Each number is 500 + 50 x the weight over its row's rms, rounded and kept within 0 to 999. Layers, rows and columns count from 0. Numbers have three digits each. The size before them is the row's rms in percent of the matrix's.

# layer 2 attention query, 160x160, rms 0.0831, rows 102-127, columns 0-159
053:449525438478509500423445549538543507445512541459482534566492499533564499440430432463478504460346467542410467517492494458473438428466491510554465521595475499460464558540461339535553512496429501548457507371484470554481585499507469551475476531453502513489535512497490460522418453494475576574491549508543513517544437426508472454510483568499512508485561589472465497482462482470486552499426458551514437529615482517532443466595538516463460436565562621568613490511617468471570434469567563
062:531572455454448437536415499461509521545615399442420543466530513457553555482427502514556583535498557478427526513544484545520493529482397497581515473489394447493560465473478547483551530428534470529435460462537533545449545472572484512528530548436484662518492466518547474479501503504523507583503482421460526427472442507516495528486381493538515476510524589432555457395496531547494464442559439481515565410522461578607587526547508468452463531493499460559615610471527549467574500499485493
156:528520446544573480430549521456416523405576503533538500485426540471484574535494530597528472499496610419565524470473419479521518513516478472465552533483447537455463452492586487457429552460467478507490414474396495536540600508543456562521534532430420487552534517521474475529463516482544533524388372480443531522569465496511550603495528419437488541524548509577581453443519562436509442619477480510572529548503503451475479458585516480450480475607520586551483465460510495601482528438433419
177:477473541459415552584458478553583465574415493472470485514582447541513443455526450413476530490519402579441478518516580519469478481491522520519445474503568476534532542516436532553570448563534517493532563514601495452466401482455539431468459476571579522452481495470530526470529485506462453466612636526566475483435541491506450409502479584564518459485445477430402535570484440553498581406515535488442464442490498542518515548423478524553529529405480400438496515545477502404518470572565580
080:505437500435396542527420518530570476587414528474474503507539461520504455438526472471501540431478424561416495520483583568502465447467512520514456502540537489555540531506429529557573433577521500480486576518599551476487387515464492407469435474548563539439456483501537564487525521520484459491596637491546477498464500474565451442530491559571521457489478507442376506549488384537459538415498543461474462412511530531530526459420488509568543550432417445456549557521493467372519510573574526
073:484472384475529536487425597489483429585522516433512512538511494440485527329582486559561512414514498521408527524484478614589582532606449506459459466461539498537562455491430523500494458525484406542466511508472585486484490485509433438463449513485526484448479483601588584463462529474520499504507537425501517505530478497559481521537506470547491404511524529481356447583488387497484513546483521498545564471456463471579562463416479479557503556491373471483593531516487476513499538516533431
069:523475621518509512564529466515508586495415474595500425453479440502466446627516507402438474570564450505559490494481569437452411514408556525466498528551514564473471525452522582493555488515579524448540558554634509500519463498474572502543487457553548542535482504413475488530570467499472466464548607593507504472406520548432433443456519535463419556496505485454537528488529563505483459335547441467500527524483540520446494530497498502490533537413562431477508425539417536411519469484475543
159:504526462551553443446557561466420540426566527519548513499421536484514563529473557615522468513484604427554503505469398451512514521508493479465567515514477520446464480512546449462418557486466496480477421463383469543559599495507480562498543531457418461536508513522474466522461502500533540543378353476467536532559469540480530566498519446438502524522500506568576447423532552451533437602486467519558498566483479461464472460586540495461459438595545619583487468469536501618466496434437441
100:494512570497446538599498473502544457557432458508454433512593443502460447465526466444463519505539423567478519483546555509464500483518516522483467447455556481522575537519481575557546474551535516490539539517550491439475436518488532419480492477585578538468484462473542515468532523512473434448586614467537450406445587501506459430496463547587487472517433459402414507571506450542512597378544582486435496448438532540499533578426503539546545542425498387405437542554461476389539461577546543
098:487506419475502543491428542550539379596505483404488501580559499477484519383555483502550539421535469512414526492518500615571569523603433503496474469439515509578559488485450539513475454531528400565443487511487556465432465475504475459456453512489576492472506471610550538465462498482510477481528524435502496515529483489573487514544504517551530415563525547458388509603460401490457517620465573492458512446539460517582546503407486399519500530512381475453528591431462511462512576526514466
069:471485522542491501587533469510508380513401476496502418531569451461421476447580478494493545492586530485469517458535493564459536515529515455475481503422582519506543488527475580572526449580547466523538489552546518379514434475440504482468449477598586459461478506489517542510525561486514410412550508450538424500465616466505448456544538549563514456551485399428415523649516498480485576442542589482428526480487531519475504535417482512567541538457438409450457503574411554448480520559549462
151:519529440557577463443557528468425513417569516520546505490437536471484574523496537602527474492485618423561513477490402477521539524533482466465553538491478524458465452507567473462416548485449481492474414481382485525532595508522461569510541522441429464524533522534481485527442507489541515520389341479451528533577471508498549596506528423441513527530522499570570446450524557450521453626479496510568531564497493453471476449583514489462484470605517598556463468470513498619473528440439419
104:483477560479467525539448499531566504604436499484488492535542477525494450476460481389488526492496374579437458548507589517459446483457537532538463475508572496523512582485426501541567448541540497501506577508613465503457435488443572418466427469580560514419458460503527497454555487536444488489579646558541488472445520498503421396511491587528492454496446528462413554560475434544504530400494477496455442483536490564546555519428513509573502514400471428475582525516485480354502472543533571
141:508518491535557441442551541461423578410582518540546519461418546502519532546460542580511451532480568427566492512471429441501483521475501462466571514507448508433447482517556429448436560455469510492491443461411458562544598491523482568509551539460418472544519526490465475542473499507543547539395383502458533525540469524470547569481520434428490549500515504579606476416529585458531431590500439538552492575492502457460468452601541500454449444583559606582471445470534486610477501440446466
128:520539464552575444422532546474413535431590496492522518507421542487519582540462559576551465537506595434557505500485415481527518552489467472493558541512426500463464479474549461431428538428489472483465435474425480552549578504550479577538536532420428495535520524556470474511477485489523539551389374491430541513524441528494533571497500431434451525520545533548620470410526571480510392559491456510561555566510484464502507466577526478422442475572533598573531467466495518601486525430425431
157:489462523464447549543440450531577437576443468470438492513591459525484447465526448407503551482511406579443487482541582550512489474501510527537446481480528470554548509479450544546580442501529490528521566519622535454457399524489519447506463481525587550464490493489508513470538483495471456476603637495526473461443532464531457430512480556569489465481506497438422544579478430544459574381521543482434499419514504528560532552405450498537548562409449392410511556541462503383543503572556546
126:533528461550569497437562514455416524410567495536538498476424522467484573547506544596527471502496622417580548468465412475514523520524477477461558530500451538453456456487587510457428538471475481499486422485409519535543586505559453558527549522429425494569542522524483486528452508475533512514387356474453514513570480510507546588502505406451472533519536511554588450424531562452514437595471495479566548553476525447465476467583512477445494488587524596540459446461496511609494527434439417
142:525529470548569451442534536465422550439586510512530516499409547480530563546464561585523462527481599423574504497477413455510497526489493473480561523522437521465462478498545460443410553460475501495477439477392483554542586509533483563521554537435413488550517507532472477524461499502532551533386360491449526523553454534476549575486505425439475540517516522566598459405520566472526414597482453513563522569509492459466494461588530484441458454583541609572499468459520496603480511422425450
074:479519393479509467448453554493473382522587510406490531552516546463506560376474497586577543444496541471434506499527449590564588496611432496524483484431487434540544451519489465510447490475485432548446461475400511475474517473516442517463487516449488471450533502605523519476448509518531522509468414413477519516564453485556540545571510473542585423526533537495458505555475442507465517699452528503500516447537440494584513482491514457496464489601417524524527599451554493566450564540502435
052:438400451410477491470431552481516530508486559505496526520467504532536437391492412508500494400410393532394464520520541537502468410442517501554417539571523492516492550575454373487561476509369559538473506465484510543539487476526447445468478508484507478435495470540501524475483583491516566562490564510593469535550445425548520458547516503506546498464528531536393531537481422492412557496478510488525493466591543500562422412437488547576535537479473583528636511510579443448537509522575529
178:519516469553567456441542529454427543420578511519543519474405541473514562540478542595518469501482597412564508488478408472519512519503488475475562528515456528450462467489569466448415554469474492491464433483393497548539595492526465560519544521436414469553523505520471480529451501500538538531382355490455521534566468510486553587495513423428484541518519517570590461419523556449522424596475474511576532559508506465465478440586525492456475464591531615575494463471513510604482517428439429
148:477471515451431530578451469544583456586434484456461483523577470512506451453526440416488533482523410570433488517531581534486487484487511535537441480502555465546548551502433540543568442555535493503512576519594518456462410480469544433487451477563581536446477480481527531473532502511477460476601639502557448474447533477517443409511475579564511458491466484426412539582470432546475576386512527484438488438504505537526530544404472525558540545411460385447527546539472511382519482571554557
098:488467471504436561558450523528550413566400502472505492532573488498467498394572466479475530419510453544402508505480522557500527465529507510488459499507615510538543514521432545548539434608535470500479544521550525438491437503447523416468433493587581522447481469529556527475522531507461430463587590469554474475492531485550445435531505574608511426522469485429373470591471388509490563448467569459475481430484511537516528509397459513591517561457431417452509559536482496402507510574588498
081:492457446508489545500490557514478362500479544468534464528538487444463513385579468580532514426540511501415552478496456633549571510605460482455418510448533487567531446501458545558455461541500451527457509559436566443489433494488419436442464529523524438467506485559544603494479567480538444460530446422505456533557539498546499532546518520555539425529488457474387490613467412497471518544476610456506558460454504498517531441391489516591506555510378485451491523542488485550454561540554436
132:508472506454443553543436469539578455583437483463449482520580483519492466446526455408495545476510411558423506513527582564511496472504499553538436473479534478553539530468440544547577445514538478506513563522620537465458398516477517438497432479546573545455492494507534518463546511497466457497619643492536470452441521473532446423513481568561493456482493510444429526560473409525460568383519534476453497423510508533565545545414457496552535556409445397424548566517473516377535494566550544
052:500512546587554430583598424476447454505500484522465436501514517463409499561493554493483502588648542441563536464520477544471567591560473474461543465408521483547549425460535658470434537526606488453522474586523530461505423501470523510513544475553518449526455508508501509515569507520531433426495419480443459507468551563473516497446522477513512475574470446475546503536534541502530453525573546523460564471429456496467537562457473495499536538476456356458395527490380582529454524541427457
# layer 2 attention key, 160x160, rms 0.0808, rows 102-127, columns 0-159
193:476430463596455528588513532527501454533486508525481527512517462525509488480518491465543502509481457512501433627562513501417505511475626529523501484577546472480473473530443449502537462571467481497520493561527362504509514427428556450499459505569482509485451492439553539462568477596482349480532507505520525448507549637485444413451403540534553374468393522501468488528574440568572551425505470503465485490485436520500571549470598559552386438491506465505491478544440426489443461547538536
135:540482486640561516500529527465443584455539564597486491519415506519464559585455543500494420586454510449503502530491454452492514500396523499504574506486461451449401521486539445449475532439493583445489489572509489551520523443518488520485548531499399464632526462561501452508544460458554433577492493450432500507546435581406450495499522477423461479495498548569542413448628505506586487449526405483562550563466472454490513472497570577499446419524506522557498365554516432493487457498454495
100:527518524323488533447447468503570490497464412420517486493547533492513415429529472495463496443554509531473533439477559530555463475556420488468490507486467550507601503473525512558502487518479455544478524476513616487437475551522470536515484426500577462469506518452435499538494501458497625496487520554530502469439538368564596579488578490546548614524545499478538598508361530453436480579466541513473472447563564522491485508515396399452572520456479498434478572441492592509554553455499492
073:425563502559516392497557465525519468570473576407486560438586501447482537539481541551484609452494512526506463483512427567469580522572506514493408478480551491570467467549441567468437535492552483525502517424461410425577483506517477496499480577485560567417481488548568505474396579527392420447452452472550456593524446516549464447547436462531381478417522443469403462570540557494440534529497600525505509471452395515498459414508523509503512532545478517501504589518543468515450491552515464
108:474485476637509505559540521507438508505515558538471528511473498539506566545454508488546505556463467481541448588559452496449520532467573514500487507510513430504396493537488459448461505477495522460523497516502374491547545462443562470478491568525454537515490495566597514445494469540437351512519509475475508522552485656464422413484425479488455363473457504523444436494619475563577523417521470517523529589435398487493529494495612555532419463532525522568470458575523392513435452539452516
128:521529486636509510599552510465453508529493489511434392514515548490562552632479511480576532559537439483572523525537513613411453579440587540508476510615453470514399523536507460489510504503480433482528566467512462499525578456458588544539477575477481509512511494521612473467483499520430384446487498509481486489491499584504434412531481455463458421457511474515484549541579539542569464431502449551488541561474390484476589504503563526472424429493532499495510478533401404455435470530437513
137:466532509349453501406472438520555496448480495478556545481503485503459490418538526562411514437510569511435446436423469425619547409576376485503509521428485526519553517502531569488491484453512556505494487526469580480501420545535426520485542424466541497479520517530435498518475491431566585525489495464527493541508483388540599581518551516500512627521537468513511479471422480456444495605475534535511450494508613515507401485506438454505648574514497536484484530449598549513545525500526480
094:541381464485454594492438509553536453476524435553498491483482473564508437434535412435545443471484466496506482582534553491493431479461555507543559554536499513419560468443496415569561458578455502536486435560567550551412511470479523463482422406553494478513471503409421554483600435489589503536543531568531545423480567498507526529457492557561662438538462554548554541508468405532545514509445469479425481478586564566524558586446496500531473506455495466471505468478415574511525553478557532
189:514562528452531447396477447493524530502519502444505511445494563442478485507486509537441526476507551493481520383456485525571529492542404476470491529428488536515536505467541560530444531429520513549474512438457617478500451558570422567509519498436521520493524500554458475543440567410507591524448464478494449583496434374530564579535585452472466606516617474482521522510456560424371460577494563468527525466550549496494432417539391435448605568514466531491533552457530572504553555446493458
165:527603532552545462565522497419479534556487449481440392527537529468585542625473556490564556605548450512527590416506543627438467607475527493486421451556468488550427520530489517514542519511528403472555592399496480461489539528517554533537502608465506522467537489518618460487444533507403491449484519518451475487459474490529430450551511447462372516429550450429462579546529585503479469444544481483486514508475417434501517496531458490445465450481490449448523558530464441421479495526486486
188:483573527383495482441480446520556502495443462437518500464542530475505476463541486530462544454584516530471529394437513544556513473571430490482448507477498556514534507520527575551481532470532462520482523409481613455489474577548428552514506476450541505451512520491491499541446539419513604451453468511527473546467508364533581564552571461510474642523595461460494554545416572410402478571457559519509492435517562510489434465523387429456616542512460518454503566439551571510540548467495436
095:546493529340472558468451474521568445505466404455496510500572514495517425440536428474507494426535490549508530463505587526516458482558466477489482511510483531491594493460508529574534484533472446529497497476506595478416474547479493508507442431526572478443485524397458523524506491489494615468491523571547530452423571393568579543486537517566590559515536514463526599527362481480436469559431562488436481442568566554503513557489414384488551519454471497448500575423452580504547580453526487
147:457450499589432483603520510521516443540474487470485520470542439487512483464509494481561561473507479524468395609570526552447481527518593534504492494575531497536481463564420480499563442591472433536523506513523384470509486448447564477504450508530512550452454505483557561443514510599469336439523505481537490477488578610581448420492416564538534368469404455483464538548534431578515548435521482508440495490491442522509541553468559548544404511479539467490473532554411449459419474550538524
091:522402477445422561481457522573533469484516495558523520503482458534512444414539430450498430461467474495481462589527534442488466442495520493523571562525498542406572445455497420579550467551456515524466426592571533558468472442460497440471423396573516462538443521409420573487567441508594522542548514559557506452489590496496539548433505566574673448537426536548535495480477409531536529508464468482434459466553570550510524590482541498518468479435507461463478450491444576522528520469557541
091:549445507522518601509485521482460553402538500642501437537389439542548505529499502495528375557497497468465530519454492455492410469392532502538598530527455435408449548484532435501539470498443541483489455599529565577459521459499502507470536426526382443607529485497447500493573438439630512553529552530458523449505532495445485512511541505428583503557471542562596492436527435505581469471496391471548496580520561491522537546459529553529487458468509527506470369513471510467517492488495532
095:469613520608572457507553505436457555503487582486480497498462538445485584598477561565471537565507518491510532441462455503485553539487522499479442452476521460540417533544523569429455545434541533455526546452445446481575520550535475549505587599466448530496528488569602426506440544482468458484454452419453471562538389522443462474546483444395367539480546487487470448454551578487499481457533476515610537559423437435469478414532506550487489465560490524572528462532580406502462451514446469
128:547536530373529520400464460491536520468495457485508466496483537508478475489518483524466465489524537506486550391436508487581483464509402468482499517454459535489563539464556519534466522450487496518485510480490639513462495582556432549509527458467530459498536507493438449554515502404544634536486504514489487490463481360498585597512612469473508658525582496499547534492412533420433458590463525498521473479545590489504445475517385419450610539500487522460507531445542584488594563441491476
095:534389491547493590500478539494490523410539486646507465524394466541510503487509478459523383540449494460474479567502507426534438446409525519531613523517464472406509505458531399515525472512447543495494460607544542575459520465486518474501486440528422452599505527470409497501612421487608523568539549521467533425496545539468490502470507549494609453550452547559583480446533398510572470457483386485489495531538565495531530586465528556531438459475529505512494409501450557494535515474519540
151:546505495634568517594526545469429549527522514525426437529489525485560552619461488452588484567509429480593586520549529588363453605425612509490487462576486466494421508515496441516518533504504446464514528471529450510497563463493560512512486583509453483543505475525586509484494506534424429478507512520446501484497483573465421426512479464467447431469491520490490524514574538542558478413546461467513568542472383465492591513496542551469377384482498479514506445558442420483462466500434505
187:491447462611468529586516557517473474513493532534478541532481464529513524515500493463535488522459453496522445627558504473408497517463606512516512477535539460471462486511455429477520485536481511469521501560511368507529536417433562452502477521569464495514468496481568540457537480591490365493538504504493520481516534648453441416457414529510512379481398528527479448497576449579590546424504463516493507527464419501489566541472644565552389416503530479545488454551464399515441457536493541
085:526413486442460604466461512545507487407506448630511477534408460546491469438538447454499400493478489477496494558488514406547455429436502500530602537491463517412534504433539426549531477507454543486492409585561569588450518490481500473493488409537462459544503510451409494515613435493617548581536544531492537416480563487478547531450527550496648502566477540570590478465469411478558480494465421522486472517555581535519528580461502494528483469487524495498494418447489568518539529458507547
097:477512476659558482535565509492450542466500586565511501482431509502486583586455567522511498570476486454539518527504430485487553529426564534520524500486503451486382520536523483439470550444533544458510498485485422529552543456517479495487555568488413513536519462590551477490478518509525421498473471417427488538567432574421422444533462445402397489499488518537491407457621519523577499412525446541586546569428419441506495459515569597517480475567512535576541425545526417500439444519457493
079:496504471587512444555539453520495459573457476410472480472584555459483494552497487461596576525570466515568499482521510668480478573516533503489424513540522480567436478540471549467495482533504412532528545364507468430523526527508540558549464570426527547412533465498574486495429530493424411370479485458456501612499477510564462427551466443494432452445594481481437592592533534508464514451462527570437518480524432509491539473486501471465488605527488489498556607517407510471459544516508466
093:505574475468497458555548499502490497509426443462474416531534604489534509581521462485547556560593460543607568451509525617403511554521482467472390481557496535529459503509517510534508512494514378428524554382500535428477582498443554575506459587468566486418546525443611450532417532513440518397484479566459499545462519438504509481550500435487438536492579472468464578587469656487508475484457532580501496512520451486437512463526474447405555486535471478500517549481478481517457544482436493
091:485559491663556455554554501472436531493501560484475488507468510480487585604472565523518507585516486487519506503511446533469536565446558520504478457483493425532403526531517507410474538446519515463522512465469429483560548491512513531480528590472443552502535470586575451476452519502464398472470485427426487525552432589450414440548460447413384487466503486501479456495611556529549497423541447520582562569426406453487532445502548590513436487549514526572528466564513380482442438546442489
194:518566538391544480417480468494504535451506484480527483477482534488505497502490514526449512482533532495505573381448488491577505477534391477479502520431470538497530530476559547525460539424544516504473501436476636498480487558573427545497534481439517483505537499544442466544438541402523655515465486489485486549489461357500576594548579461465448633533607483497530511478425548429418447572486536501530513493513567492505434461526393447458622547514486539487519526451574585524561536448465454
# layer 2 attention value, 160x160, rms 0.049, rows 96-113, columns 0-159
069:505383501560549529550568570534517521502538462475500397569479592487512479578580480484524465488485474558464550547506500558505549454501439469511523427469559470537470465466501438394461467537398425497407484668434444466551475488592503472409528518531490489548373462512457580500436595401517449473510571533491453520494507473515531459528527515471486407533434393455511528519577521488481476512489464521500593432471563527498576497511568523499471409519532524541577511495470406579455550488467483
108:429533447501585419448534545455468471521562549506498597501531433437491489434495503605511565483519532501535507479520469524503511450603532504357480479498599461519503480587508514446486516556471445592414493496450426457572520639551518467445509569444473488447457442560493506496384620500481366448451437494501420531536564498572451542549479466546425490496439381467448517522517449517436528481547553489506563511484464443495444477454471553524526590509513477529536528541498579511464450545473459
072:466516508497546402437443527485508461427471486531509434520450463547557553538457535505518532475395524525532640561509437535456589548502549491563512574561570532494526472438418474524485529456518497551518508475545483494450496543476494513410465490488505395514472538532466575519506558382496435489553517504501481467529450407563546538485459563547482504498480313509553481506501520546520578494546479467484419507525543476560528483580540499414386298522515517466419546499444552505483437485484476
079:512564523470450500521517464481516488573420520532502558405496461484471471480491473493440545486499515493456443524533491467552452428473410501470456510575423570508484511525587479418447479536470536489533561569453543548485522576451490528557513482524483641479570390444549476477516397661452499490497476524507365532524505565479473516488445507470555488492505501509493507468488495539495483499463516537516562562556486540481435438498501500604593656465541523506462473517552309429589528508551557
070:452459533465627474560479471495502484501516487508513601489508478562467613525591472511525478498495462515519432557371525493525522648555547491501495416427443384487480495538512511500505508491551473556401503411522309517531504506416512555467492546590514482488554570488546437499465540446453492483476452486541524520522658443502461436449592493489519466532475495483465495482530565514485478490501516532523496534510526430475446612504458503549500345521449458487483487489473462490403475520450530
083:577399588527380541549629494541553471459520443489466595452549556544433514467492461535523556479557511496491480596515487506521541484543507495402486492468447477487433488493422433559552458451437462540414456508465531477473347468524490534572493476441481608506581423579444479483509554424541405479458531513534547553474527387496511463512503467524561461503452531511554490511538466531430495483447519489489622507540576501494495491488486511454518472484551560597458425487584501572421536543415499
084:530434540442416541482385482498474534493476520493522589426499416529472507455609531461514429503466461473444348519512505477589429547573424504564536529426441467516524475457571504505508563542549516411565454469493493531479573583518502486460517527608534565464458610488537503512484479445555627555514486495514522473511606545474482480431501550501604575447499497511494470460470442511462511499549475477510402489476591492477388547535496497577423472542478490445437575504497421420438465512512540
069:555296536541385503539562551541541525457500525493456683437556505506465525503621500519558512471455494504472448564519501542531511562519461573434540624449397441459463441537558393544515524504424452481457479533513548508518486508486459526529504558513525514479439478489541520444466559550499455530502533502517493626508548453496484409462488508475560460539578463492502462485522464513460468486470523494496623510442471437497442507545518522522551441549475534534428437489510553537419532468392506
062:507477600485487569506565552544494509510484475511502448499504499527449486460533455542599513520533493586506584486521512528490569517502524431421490432417522377468446442499534398412562549532602440504563487519523456518505378550609428508407496500528504580509466581487459520522523516422509410495509521511480494544464459484516469489517546461471406423567474438474552530457552493498471527502514543544496643491498391535439477506475448514567515443501561501548621461489530369585471448531421485
073:544470378490434585588533462511479528477514468484536415509450614506551541618597522416527425489495519490511504553492522511498462464397597506551532513545478607511510438438422534542472402487487502513524486524432557485446511386584482453560524414438500470546546476447425535532607501363533613402441565476467470487521447495491526459568540506475543529534443492534547531508552502492556482510445492463471516498464609538526546484488540471467458484493540418514563506501432503495472547556523440
074:444482443504563455467422541479516513537475556493490650469506443458538521398615530479450484499368510481492455535465510471525514540555455513565484523574472520474552482543607515502455574564490564468487577474532492563599564563477521466467474547599519442462442536442574546503484505686480546582518500500523401457534506598517453481442470497508507515479613522553456507427526438459543540507487491614528497441398479437463439524461521498575491468535467492467426510508451507457547489507498514
069:537328528553497496469575530526533547508524513502502580512539536481512504547539519496541506484418494539423539523537507530463499508516470495468527638519440478512471495503495351527428525444400406455433503658499578474500485488492491464540479502541519498490488406524455568492468594528480465504515540508511394651532496411479520414470422553451503438528535399503484488528559518475532417491396512484521555464457509459457505449532565508513479441505478549530444444498472629507519573481449530
062:483465404477435489491434532518483561548466540519590587486465528457513513656513485387428416510542484487424618532501519441481442448508406399576522434499503547539489496542535532463443478520427529461505509464481499490436553492435556438513514462490528606447532402491439550512514496483511616527467501514505474506522652582521499501523473485512522549493578512512481476494519500516503413491491513491507326490484542517495421451470506505568484543525486499470353455496441422445479552522551486
079:498471473542508511492506521587539521498536477482505524500500491512500519504552485524594422495514439550459578551456520534522586515499493474443529457414490350496413449575527483416515553568500470492451450600538365501575491440587556452345506539561506506515430624516455518497466548354514490577486524521519507505477567590520485462504608483485427386535418431473525486461533452489414456519455486412499596482484532502513475543453511526505471527521523514485569437500524526535424482524446488
060:570435605462497530552484565491497532460428463515479578380476436467466531529650496509549438525555458541466496439492549502554502463550466460438514504461429485474557490540581468499446544458583534486547522495547505536481509627588406494457526567578523540473490438527507496547547466564509479475505508530514437455457432463470467538476511444514508547516532493449538515476525497449508538506617559551497604488464416508471361498468481512621510545583492539492457456516425394479414487531370523
103:502413428540415571559572453520495448474522475487483534543499619565498507488484486513499492486511507473502342602532506500520487465476496534548550457472452509541444450423434490505547456483416453498343509551444679458478464543513523529534509402448485521563524492551453491500475548366516564489449540474458518545524602405530525455526524543472600514518486475557447479514498504549471501483427495559470592477538623503547614537524515495457536505551523512537452488495500495513402531537501476
065:540440559526503498493505505570508541495601527472506513556485594499503542538612472530483438475433475517524546593468536511518518457493590516467527528480548495482450447502416480497499540514471450508411489443465543454528486396560504488542496521541530528488350458549498547498373658435548497525487530495508597550528569410502485394511504561529526501536370484492512454501558530476473447480477498412478495545440625498537566503469580506459428347529544484535565509498528532590480527487529463
062:556523587496410574535504495539498487441494481455536560483561477549411546526604503495515476496566517467540545480434509489522467524472552548409505438502487492515477511491453458494566459594528492504521434354483510526408530494527516498612493515525508446499439412457512431469486552461531519392490535497463619468551531527497483499497507538505557592495434616506593458520499585556423488505518485493463513546558579516516512542499446507460380337512534380529466518487521562562413519405492477
# layer 2 attention output (transposed), 160x160, rms 0.0507, rows 96-113, columns 0-159
055:528516521524548513464561426461472491471502561541517575492492454512441524466556501425481506466525531477501516459485551532471438578564538576540482549471370567510492568445540613608550488499512561519475553465515479487541494485451413501614488511460495574557484516526470425468621523525489495476532370530435533507449517512526461589508492530408521502536535588434475472536440442495494444532479513513366396566484515469466549554529465392489524546477510467436450489623533405465529412481395502
113:486474475511489514583467533476430493471480525523509445541422550504538512521552500623512431455472577466519476529517338505484507514436522423568516570524485494489531524549497460502448503511509480436495481506316498500467536469453482539465559496518366469488544523470514514506526467528538541484413304464487500567562478495491490489489463494479609503508505503510485489491501520475590460695443455500619440525492515491482465428534557600496502462574484582534507455513550471547459551496542480
052:522503544505459533401473439425446527535606529564462498556511503509471475518544453507536561464471448465563454502520597452479479578534380444513466461477492538568540551451489527575549499520427543448532516514489513596525435449496567455489570498529419460521475594481507528492502535489561510480499422538460546552434563472514451536507444417522508587461473555395627531580395498500433435538446543437445517560438467493479431470478521348511536502549489500585498500446478507440630470473473544
061:531519496513463487594491475547571481456497371437494554486496507470576621497497583548574445535550552491465554465455451573480528432483566552451572477482523457502456494470499553429505519494607423470509408481447472345464569487546532506507513511535640474537465509512537458492508488466553496482510477390566506402539497505503512440520549538554429555568492529571443460413607500500442518473452476560551519442496485483446492560437451476412515431524451444502519475494454564530400602511495466
052:477609456534395513451559558433470543515499395452549434492454546428492463567466456550414639476553534481520577354523513563464559388511517474460465554537572542553460519445522467529564613506463477522569419504483576474479472557467527512485483497410557440434588528521478505487570482474449456468480435498568521486531500479477561518504465431536473453492467448463505469506502485536500512573481595460509462523520459412530562442528505502509495608502533437534464542449447591469571406524533538
095:476527474428528427514526521513555537551495689538473475462435503426537497581514459458413450410516513554484468448594506574435478486502508507508436515492497525543502519481505538564485461537501465530465582552455517553533550467470442537467488526466424467482522441532462521525540382565438547492467411515486507495531489516578528472469469494422494483533562535473455511548496468462538454531588469482457368484533529564498555458520462631547520626514535535378396518573568420495381460534493482
104:505539463572499562559591494491504494467494395436549492572516487418529475490415523493494585551541646443447681426428509437486557426474508455381510470469560499443463527576502511484481523406485466541450486550523424422489483492581501499501481402513527549525550514564497488505478585422499496460522560461485494497460424490495484474521426457538457412591539505556431504520514589519454549461455571523535547453535415501483515557402502494452494549486519475526537567468420533480585535474535520
073:526572493524542532510625477534507553527466516500538483526492442423548482557451525469434554469574595448445578409491543569471529454528513514438354460471595520578468551481540577564490465423457492531414518556406392488517523460517413553550507423436498510487567523564478484543519399457432512494519411533506538423460466489522518482516447505456491423512569533518458494492506482504466471537559522471476484421594457555491534516464405572526495646489556481433400544536522461500457508522443486
042:457523476508452487539412531475472498508595509510484523507499615483451490489437504453438526459551535513542441484481430597444533542406507490563592562520385509481494592435442464513486504559512517522461551377507529438444568496445441505565502575434472518496504484493463461442532510570412515462549411502504506626578543455565490475485478606506575475518515503464408467518557456477582492505467482468503400465487576495503560498583537502495475556442547374500396533593446523415543481524544511
078:493499575525540464404584465498509486516494607571443563416521413452386494480522492445503492528501413533552505460503602481518458562599470524489484468493437483458520492462513505596527492513516577528531547590698525513595455485514468494537505565493516533478486506479496493496481513496513477549509565500460520462480576539469549548446553477481464494410530502454559456560498479485474506398643510537425467560485527483437487554556435332460529554506535489441459411465545495509510417525458523
080:561521508580485574512617507505457537467470317477609483609540443513508459486459554529574587536471568461481580421434499461525550431471510436429474491444567487535476496541479541462496555401488484497459433476444387420476447512560535457516487418528548482501543552493536462515459506403528481457525544490521504453483483415418489508571483488527484479533459468545516502456516541565422523526490559495578610460537420538516475536449519485458512454485501516609593538413476536525550549431558488
066:539564538530539529498607390528504533510504501515502527495523424453474488522545534480512538480520518428452512462463553564512423515556529584483430464441519537576476536422559692591527438455522529491457508520466433470554489464495452561585519486473559511516486575503507455517539406473552457499522375558462555384464503550485495540481517530451517483479561590452469452503496437504424506531561516501463477449533468550502509562461332496481507582493523432416410515553567438503429472508424458
042:598575517542565483491514499424527521496519457460485520430474503444446494448478511537502514550511639529474468365496530471556436522659587545481499453498483547544559466472551577476563506423504479521526387536532542429444479482529584523526444450474621468532563551498511518476501460438500372490522464494539448481521478519476522515475495569530494452563499416457493455503446550487489556447495594575537542534539500418505609547414449441439499545546493445561473476447500496450617436453468539
062:417522530537487548532571461420460530466533494531537449537477538395452420514521483443398594516522517531473501402528535530472543529497478493498433599489425593536516567480514515623585487478487533526489533451500502505509498485454397505572459497413421533454580516536464455472624561502433519457527387529458526567550474482505471554478404532463631447525513533438490474570471449519505459543516581466436420505493477457464534476559487453490484601454588454460447581555464479513541426499432487
065:503512491549470563635489524538509457506589458441454537585518548469511520465426569454521562530556613430472567453431377531490575468449507434506622489465488452458494500536483485444478532518573452500465475395469460390450519496541525446501505498509535533505482521496468447476478518441489506466530554439516491518485533465532463366537491530503489458585532484546342485457609542536518524452406487535628485474528429573510543566474468520454469536443547437441485506468446532489479573535594523
121:494553489433536462446550456470563524503419641517500531425457424426510495524561461478423450481510452523509536451589618551448474524525539542466396495510485533476493509478523545585517466483495500514483541634549487539573535454445485566530471547454480514480527501532469556551557448546484498503496455525469549434511444556498496535452484448451451467460550533459581514542510501439461418503620502513344357528537545502486502503497482553520545577521521559400428478565560429487413458489393505
050:460487510535545501448651476452477528549441577547559509498485457450395437508520439465411509491492501476444572435466565447507457551564446464498390502540536549512529570434536526631500515474445557559496559581449471547562481521507421502535520500411523519507555511522474490450539543492435532513452461489443509492451514528517503613518446471434530490543565579447546494601405459513457455525566533480402467522511476481398507526562530470536480589453523604463463498537542422465556411554408502
054:496517444518509440451529552491548515545467571549490447436435478513490453565443446423421495508551570511462583515612530512528501440615483478429385555543650529496551486534476440516520539489460490569477522622544523527543474498498405581487471497432451534446611496547494508442456453519387489541536525493431431524469496513543518542501461444538560452538554429524454491538460527455499523475593497463513463442557490438457568541526467543537495633452493555513466481450416429473522386516466517